From a checkpoint of a small transformer trained on Wikipedia.
Size: 17 layers, width 192, 2 heads of 64 (1 for keys and values), MLP 384 SwiGLU, vocabulary 8192, 6.6M parameters.
Architecture: rotary positions, biases on query, key and value, tied embeddings.
Training: a variant of SOAP for these matrices, 190M tokens, 2903 steps.
Each number is 128 + 32 x the weight over its row's rms, rounded and kept within 0 to 255. Layers, rows and columns count from 0. Numbers have three digits each. The size before them is the row's rms in percent of the matrix's.

# layer 4 MLP down (transposed), 384x192, rms 0.124, rows 133-155, columns 0-95
101:137115109146080088137094096122129106127093147159014109126093113192156144094117128093144094178147173134160133107094142154138127120160170148147130205057080145145133162142130099106097126143085101105085153115095174115143181088138094142082174123114149167129141104102130135075154107127088087116
096:142114141098123058156147171123161134169134127096098144089185109115136115140136107148147127144148133085133089155138137130182206105156101111145111104102101151115163121145130094101159119186136121118130071193107095099080130164153121095130171176158101085127102110118126086110132144103131133156
099:131096168134132085140103142094110157154159107088133125173078134130120097076095129120116107117181134119189152087099124073110103098070149163150134123139118126118123130091138126174183119101124142169167104115105128133073119139160187130167153137161139178075124085144121155179150116163137136113
107:188158120125095186138162129134121130188131173152104131104124151127158064100104128110137105132138132119121110162130114175150126212115098107120110135142112140138102117066123143105130152137161124155098147131115181078097077145093129111066110177146095152095065085102041123154112108171058133122
107:158147112170090137157091056169104134125082149146125162098123125125108097117161124164156170172121120161093068137168149127137160105165162161100149150157117127123108144177072093164164141150122155098142177116123139079103083156131098126174112133091164163092093114144118128035115152178093195160
099:105090140100142120121052183159156134115129136142177107093148096108152133168140132113164113125108085136044121186139131041127131098130100174146177079098109195147194122068082108121140138089155150126159096162126129145125145159120137100163088143079088120122186080137151186107143167135083108109
102:056163119165163097142125101110075105138174122099107132124111086175132151140150120079121157114172144110111150084105111127077035121122123153160065065144129129106059135142088134124173112167084134097080096100102210139159064034089115140095153097130089109105131144174169091111148162128160139106
100:141194130170081098113168190143114160142173136127095100144089153078136159098127105148101081170214086152108135165147072137088128129120104093167113133134116104189109113125098149136096125093095162129133158180069136104115104138135189157105154140100091146176123147179144120121137106157161131093
096:147085178100171076155143127197097103108107158179160149136087153109199105069132121068082122067095186100117116034099136116097160160086151139119204148116137162137138180092158127117114169081144080146090169126146107142126139136121116183137145121086118087171134123146120113156161142100067101081
100:101093120207122109095217143083135129103110105164119126133106172051108133115172087150097132151115134107120154109088154086158129106190083158130167086100107181107114085151137143101180121132104155153119124127148146126126183171157068128135137167048137096122082080095138130101084135099169135119
100:112155147072140198096109111083120132138124102142119088111080089121099163131166200144186096087141073135138131164151189110151112175147079129140115045098144198146054099095135101136130107100137156159094119141102180085140161080066153176110085121182071169178134114128120164168155079115157158186
090:088090101147127187112127133151087089175140117080069135158135067147068155123125148132138120077113114156087117188128099104148135058117131160163125143176120092100115068143142147107109109101119098055105162090168104126154132173133137106056131143099145106158149142163126100124077094110107100178
101:154102165123124084161144126129141143118121136128112119191159116052106149101126143106104139108135073151128105120144142087163181199125134160083175130084065094096131099128124068113109090189121026129168150158092103125091138157102051127118171101175131163121082092162138093175163170061129165164
095:121120114152136115111091101148123164153190127070130110087113102145099123134091030094152111099101097114115055105125149134158098095181125185150110090137133119117152114214159180147156095100052142163117126097092096137224151116145150147162158126108127157176085123161145108135115136117089152130
102:154145118144114112094083093169148110133117123130125175079155150141130093095109073125137154164031125078143173162125039170104093148127142101058155082141088106102164166134161180115135167148156108120192127173153116115145100042162149102149122120178123129097060119070119138127077077112110129141
093:114107133078114120144110095104185110088141199115095145115117139077048119086119197097131171083155111117100200113109117148089116100176096177160103154200128115184065196141143158167137097135086159117131151111095137155104122108126091176102100150102125135079117149136124079160144122091083093075
093:103109123098120128138162076155090099172188097131132100106183155134113163137109162074111074121144165091110104187139161052150126164136156125112183070088102120172072103139178126141076109118094094123149100121147125196174182108121067157130133145146131096156130090171106168128152120106129184110
097:073147208133170152134170110108129113129129116131146141111148127094133058170139165120087077113131067158064097144154120159075115080139085150112104133102116096134137096099157081183099169121089140140079177105114122041121144153135156106160125117135125158134091143099117142115147108075192172093
097:123131168134134129135164170145153062105130039115103120137160115107148077113134138147124161139184118113126114054142134161142123163143186083150105139120201078148152136139062079118112049188170149106121114108154121153116155122159108135157133133148091120098114117094082094082155154088129149176
099:116093168085125143135113144134079152114090089166132100102121123098187171114086120130156098174114184151136107118132125152189125096104162080109123132175125102139187089122143089173087071100177090124162105103174151097093202090173185122164102171111086095117080153135117159095078172101166108097
102:179075119144156031106098129132108175078118153113108097142119184071133062072059143173061132115048197079083187149107113075114173071143146156131081162137161125093099116064134179182133174094165139173148175144108186141142097087181134131165096139117076125130110126122146128079140110092099066154
093:093157141165160145144141091172122116163105104175107117179128077130067111085130173152178106166096159086138107120146137132120073143116158129135064143128107172099113121126064103170137121176143062115137135136068150146111069068102183156109175142153124097151110158107159150142113191092175109077
100:126143160123116106124160126134144189142119076094054084095200121157123067224086116050163128094168049162085155184140135081132176106120124114101062159101122130171101117158134164111136113102076193150147134118153103184148115124157133151125169151106078160136119104127118125176155126176096096136
# layer 4 MLP gate, 384x192, rms 0.127, rows 134-156, columns 0-95
093:111201102106177124164124148155160074087126045115154138160155143107121106108069152144171154175198157127126115129177165129102094100133156059138083118203098184154175148133186179119149169098105144133111142105160138116170081106167124153127075118186146117097156146138139118145128105142154096169
098:129131088189087107073208143116124168163111150120170130111136098106139139151103129109128137171166150105193084100165135160114113126173100159167197141142168165204145171085115214074128064106139131138106110127100109107181076130112138130112126105119112159156081151095090096180185150116132164088
096:052096135165113108149146107076181161137146144099126161138088070136223102148124114086182086139157145119050087138132142122104122122127119120122123174129126127144141126130114182119139130127165133087083149114088216093117108146120083123126098175117094142175132146111118188078151099120100075106
104:130108109102160155082088128140152148099163130139120113135135163155152100144103143177165201094144085174090120143063108194156130175138180157062101133127127185126113142070117111068100139118094108060169157122134135130146147153135136067141116122172107078131144091146057096116139081197122071138
094:130147099139094116149136138116141116146119125098142129136105131145139108137175078120115098200082141121154160137128087104160135175169104130134090134143068096118139140104182169137106121182101083137146137156142144106162075138165150079121120172190079062192087142174087149120121157153127143169
105:165128097126101079143161119111158136059098174169143080155117157166168099128091131178150123113147189111139124175122092075160171109050124142156134163168146161125164129136100107123103134148108184153135133139146099141149104133127102064152082116125188124155127133140175142158131094216109133105
094:142167124127141123136086207174144100090095093090119059120110134118094109136104126151119141103140086099151146112109152128173139119107147127155125187197118147110120078056161149158118125093070120099139208138126128107117110158213109146139091107114161121160069125161160111153115123126128077127
098:070056134051118110096157127229090151140124127147058107104135117115149110110107105065156134148113104115148120136104098107136155145149128151167141124111104137138116113104099165095152151163129137101128157180107201110057156129116111131107130121105099101094178127131158062146071066065064156130
104:087116179135087099085139115122122102127137108115127113129137113156098115146087148149153132153182126119159098084092101154180179136151091141168126140208147125196107183208085164079060115125156126097148102126112130156164130151154100125101114084117140129175108119160065129154110106078086127144
107:127149129089111145126120128131061143156112168114149118118106099143157135150156152104114115059082098118070124148141136132162039092114161125140071114144108194120090127111115108151126115122117111184119134107090125102129117062157148146122124168137060156138136135183108124120198091191185081122
088:150164113111122121080109134118165152151166153143160144091131145170134125094211084180141082115110127111152114186103091149107145127125118154149091093168188129184171135126084166101202130150137092141201168132128186136134166166128192093164169093128119121112121125213155119099150097168131127186
107:132089115099153135134165138089143149150111184115079108148198125101143100107106155102139150164153153149166153090094175097138157136125200108194127161095159115134159149162096113171130127148083135135143106077113133127206069155134122071156084159150104116101116139125158110111145191094057131130
097:122154103114141085144109057231104122116171150160090119091129158141101106108174130115119079178121147126165154103140083098152095114153112108149082105167167137155146130112141068167148071127142046122142073150126142190063149109126119104130146124145141079126155120123122148126157117098163113061
111:156144120165068125106088125148101193103156147126150109138176162086068118176098152173166158182094115120120091153124093123090112086091117131146123106095152123130155151100105111093080104078145116143131115045089149153094079165099141066125121157073045197138098093125088089125098122122123101136
100:128100147108171112152147164140091116111093202131106105129146172113125109163157091126118085167146089116121163029134181181140108154107188130198143182103140124090145061168120174103092061099132127144144093135122102107137078101137123140126184117115175170202135127095090125083171201173109116125
106:132188145158125171097115146123124118143106160113154148151140061067111130108131088125149157095138127087115059111133105180107155121193148119121124044160190130123173131133095099168151105107134157117090075158178179112101140170152143124198144155120157111142141155124172153108175152091104159095
095:138164096126143179106114134181080144094071091202144047117120137133090127135133103120167202063148105092106122132098153146120125084106061132147134164119122155163187129141079136144136135163099102164137126139121110156067101101158131113122151131157126120033101161114131093063174077159129122139
100:152168125166144141099106138131132130158131144168106142167167161109108133163197141136146156135078119118115176182154191090115105121101111159125162099134102141152071116127138165150134160129104143115162158132167141114089152112181130116185124066099164104082101138101106150140070148167144096119
099:126081124092146094195171156123133100166155105102204103132157149094162130152145139130144115134139154179165132124134173152106176148142080108105128135075172088151057164125098153093133095135125076110039142145155087108089162090111100084064103150200152112137144157145114147144094101123052181105
101:167128177130093167153130117124143113130140193162086133123180093186166176148114086106135141120178087158123088137094135189171134150084182153142172119136096104147165129196136171183093091103144151155146107137152105148137140104086125100090095151158072104071105119177112068059170126173126159136
112:072153193134169144084150125109085096205129075117067142136156135188157122153153163136156123155051125106092113185145111169169090150061145117092078123094160175129103115131110107128163110178147075175135110109166129158105090100167128118107164097146131107128123134094157092154112168117050126086
095:144110165102130112110167052113096142141142142106172147107105151131151138144094124083159092143143114158101200091121095125208163157125123174105184147110109134168137181142113143088134095130114104149145097113159105122133176135142095078085080158158105110157092091119120135131132153125131114175
097:107139100114169096100081139113189148110164140182096089127097075179137121129125150137216172061166140139110073098104118105117166144151147126098103115144140157169154127142151120076073198201124131078142145122091088125136169117170118053147145168093160103123158135167086099208139137083067196096
# layer 4 MLP up, 384x192, rms 0.126, rows 134-155, columns 0-95
098:141113162155136201121137133160111155119140182115140071120151147169159130166130172175089117081116155153122121149170155088111094160116122130158139079129190120185125169176105112143149167091140130147139141123143149102144111109140110144147138123165177037132138136127175148197091111147088168127
090:079077178131121093135140172163092118138096141164137121143124101121084108129096090061136169103163129098178130049131178108143089129077093159166157160147150161197141119113104126095146143075094148144147123128109118123149105112205148134131142138152185136137145129178156150104154115095173124167
106:160163128085137151172150102079102113110102112098092091173107117096192137078073150200166129133140110105113099104136106143167139167198163114100141085149146121166104130139184174108131148162104076157096150129151170140201088117156150161109048170163142154150147121117163144104156118152135098149
112:151125099166117163142131090166101097109089123129079081157089153168113092163100168135179111208114117129116133140164156147151142121108101134087134133156113111078122122130105118255144156118203128183138142085155126105161086162142111162121149138083118152121153117118162169124104122149132212128
090:151106162105198147156137105095121095097068136104110058129118117152173139149117190122169057118145104151182127151100132109122091133121089167101108118161127102184178122093114137148129070177102111112132089146139055101165102131111182139192083112134132183139135146167129119131074143152126156094
104:122154086111070093156146168161095146111131153191076126166150134151148130134125130129142136119140146096126139153108069123139152158131120113130158114205117125145155095145105119105124114164098160160137131182144095194134160159131148101140091076125193131115109141166171125188110175132138171098
096:161162103121118157156101100136165088118150130146146102123120096189100099102119132162085146129140076124163169072172120158203119119138196168143140173138086128116130096066124128130092149164142179164092144157145086108121117163129120121150117088075085062125105126121115153194100102121183106163
104:162185129127141094030122138201143111144163087084091071154115151137071116129156178096126129095148092168115083146130130190109112146154100195129126051157153081126164125113178138098159112099088103107104138134126108159183132152121111082088096137114131124176157143165134092157119125124145090135
105:086131113171175159187181162098067141202173164111094149121147110065144154115137094162104129129069105174131116132132128111123149097104157057147147086076097125064122024131156141176184137117138203161103145137136149092115174126132107099132162176089143125107120144152104108069132156142135146116
100:087169154100068106099156177164093136171098132123133115154148125174097153117172156119128120137087086163117131176109183167112198131120113186171107138141092155176149115110156175106109159191149098075092089094165119145104098130111153132103129126154166140114171106132199135129105167068110101109
091:111140062128147088147064128120144091131136116134200170157147145150108140112144093139163097123125117099146139148077181149111173089125106162184106091122173121160149113118072168132145118120186098060156148115164139227142121191090121098124144134143157185059150068203132113137167072123144065100
110:154126143112086143125184119169112139141145098109064092119153181137100130106152113141140087098144181171185181096088127152120133166091097129181157200126153082207104110146117139127159064122111087101135080144093106114149119137097125061122157120150150198067119122107187090133099171147090129076
098:103159133140103145110110044137185149125153195192123125069105116113110144179178051122102064158095061159129154095130117068087118115131128100097127099143144144147127143153123139149096085116120090113146108164128167123105184136138143126146163130136103110142154155107165183085139126125133143059
098:136166108161106124125093144162195169137093136149107217107156121161181112143113124179099150067097133134107141092136108129185104166090153113128133222201131139125116127101101109091043068116141092125145096182142047058170110106159135089105090151140068127129127108123081143161095114168152126104
096:110133075125127137137086132122115085138145092115130130113140155165158122086177106063102126176123174090117061175166140108114184115132120143096136096170081175120104118147133109124142110103100126103118157109131171140118158109155145171101143148183110166082134149210166081130144106133151178105
107:109171130128126158075131143114138123137079127130151131116127060091087083094090110141134136101127141124068083124142067167103102131202155131145098054135202145150151096150130136149107111073158158176102122149184173081092167136148118142202148175136126075160113146123150175141161147113103157098
096:113168145092140166156170085153109117129080130211156066104122162092090166155134158143152155092129113134141129107106136146100132093128057099155140132111171137172165139158137129121075169200105050174158168131086145149107103133145144090112186109108148178138091116131135164086175111107109158135
100:121171151162135156118054097112158153136084098136064147089132111167139110211165129142174122176141114085120099172149110138136115069143120169144167093137151150114109173163155120127138126128119121108134126138220132118178188097130139136187160153124169133053105171139138219110151158135171105062
091:081077140086128108161144123142109153122185078117156168099171133136146109083098144105139118116108165167120147172107189132165178163130111112100082124101192092125137126110103123103132172140152070145087110105180136138121181094105156141095127163139076132124131158199144125145108073092107120116
104:167193125119180133127102096114156120123138159166130109121109136139160168098111122163135173155112191065118101134058079132132167104098178087164125130109134100089130183163107137153088103104138121103096097153153132135163082067154096169172116108119125073138164139133118093123148139118173175094
104:119118233146134144084121134113094140187128106142133140128140136171171087116115231186135075158080111122186145186107098147140182153081108171156068134088166174147085094095140151130137107173175144184137120126140125128082129145173137086061141118158139108138137145121105088134138176120155088137
103:170154126130072119160158107112180168167150115163108157162125130157139087080119150121115138116104149121117119159071097133119098140146170061109093106124126154135069155163136134147142171143098177097183193129136128173162149163133162150123105117145124089096133118130117080219134124147130073162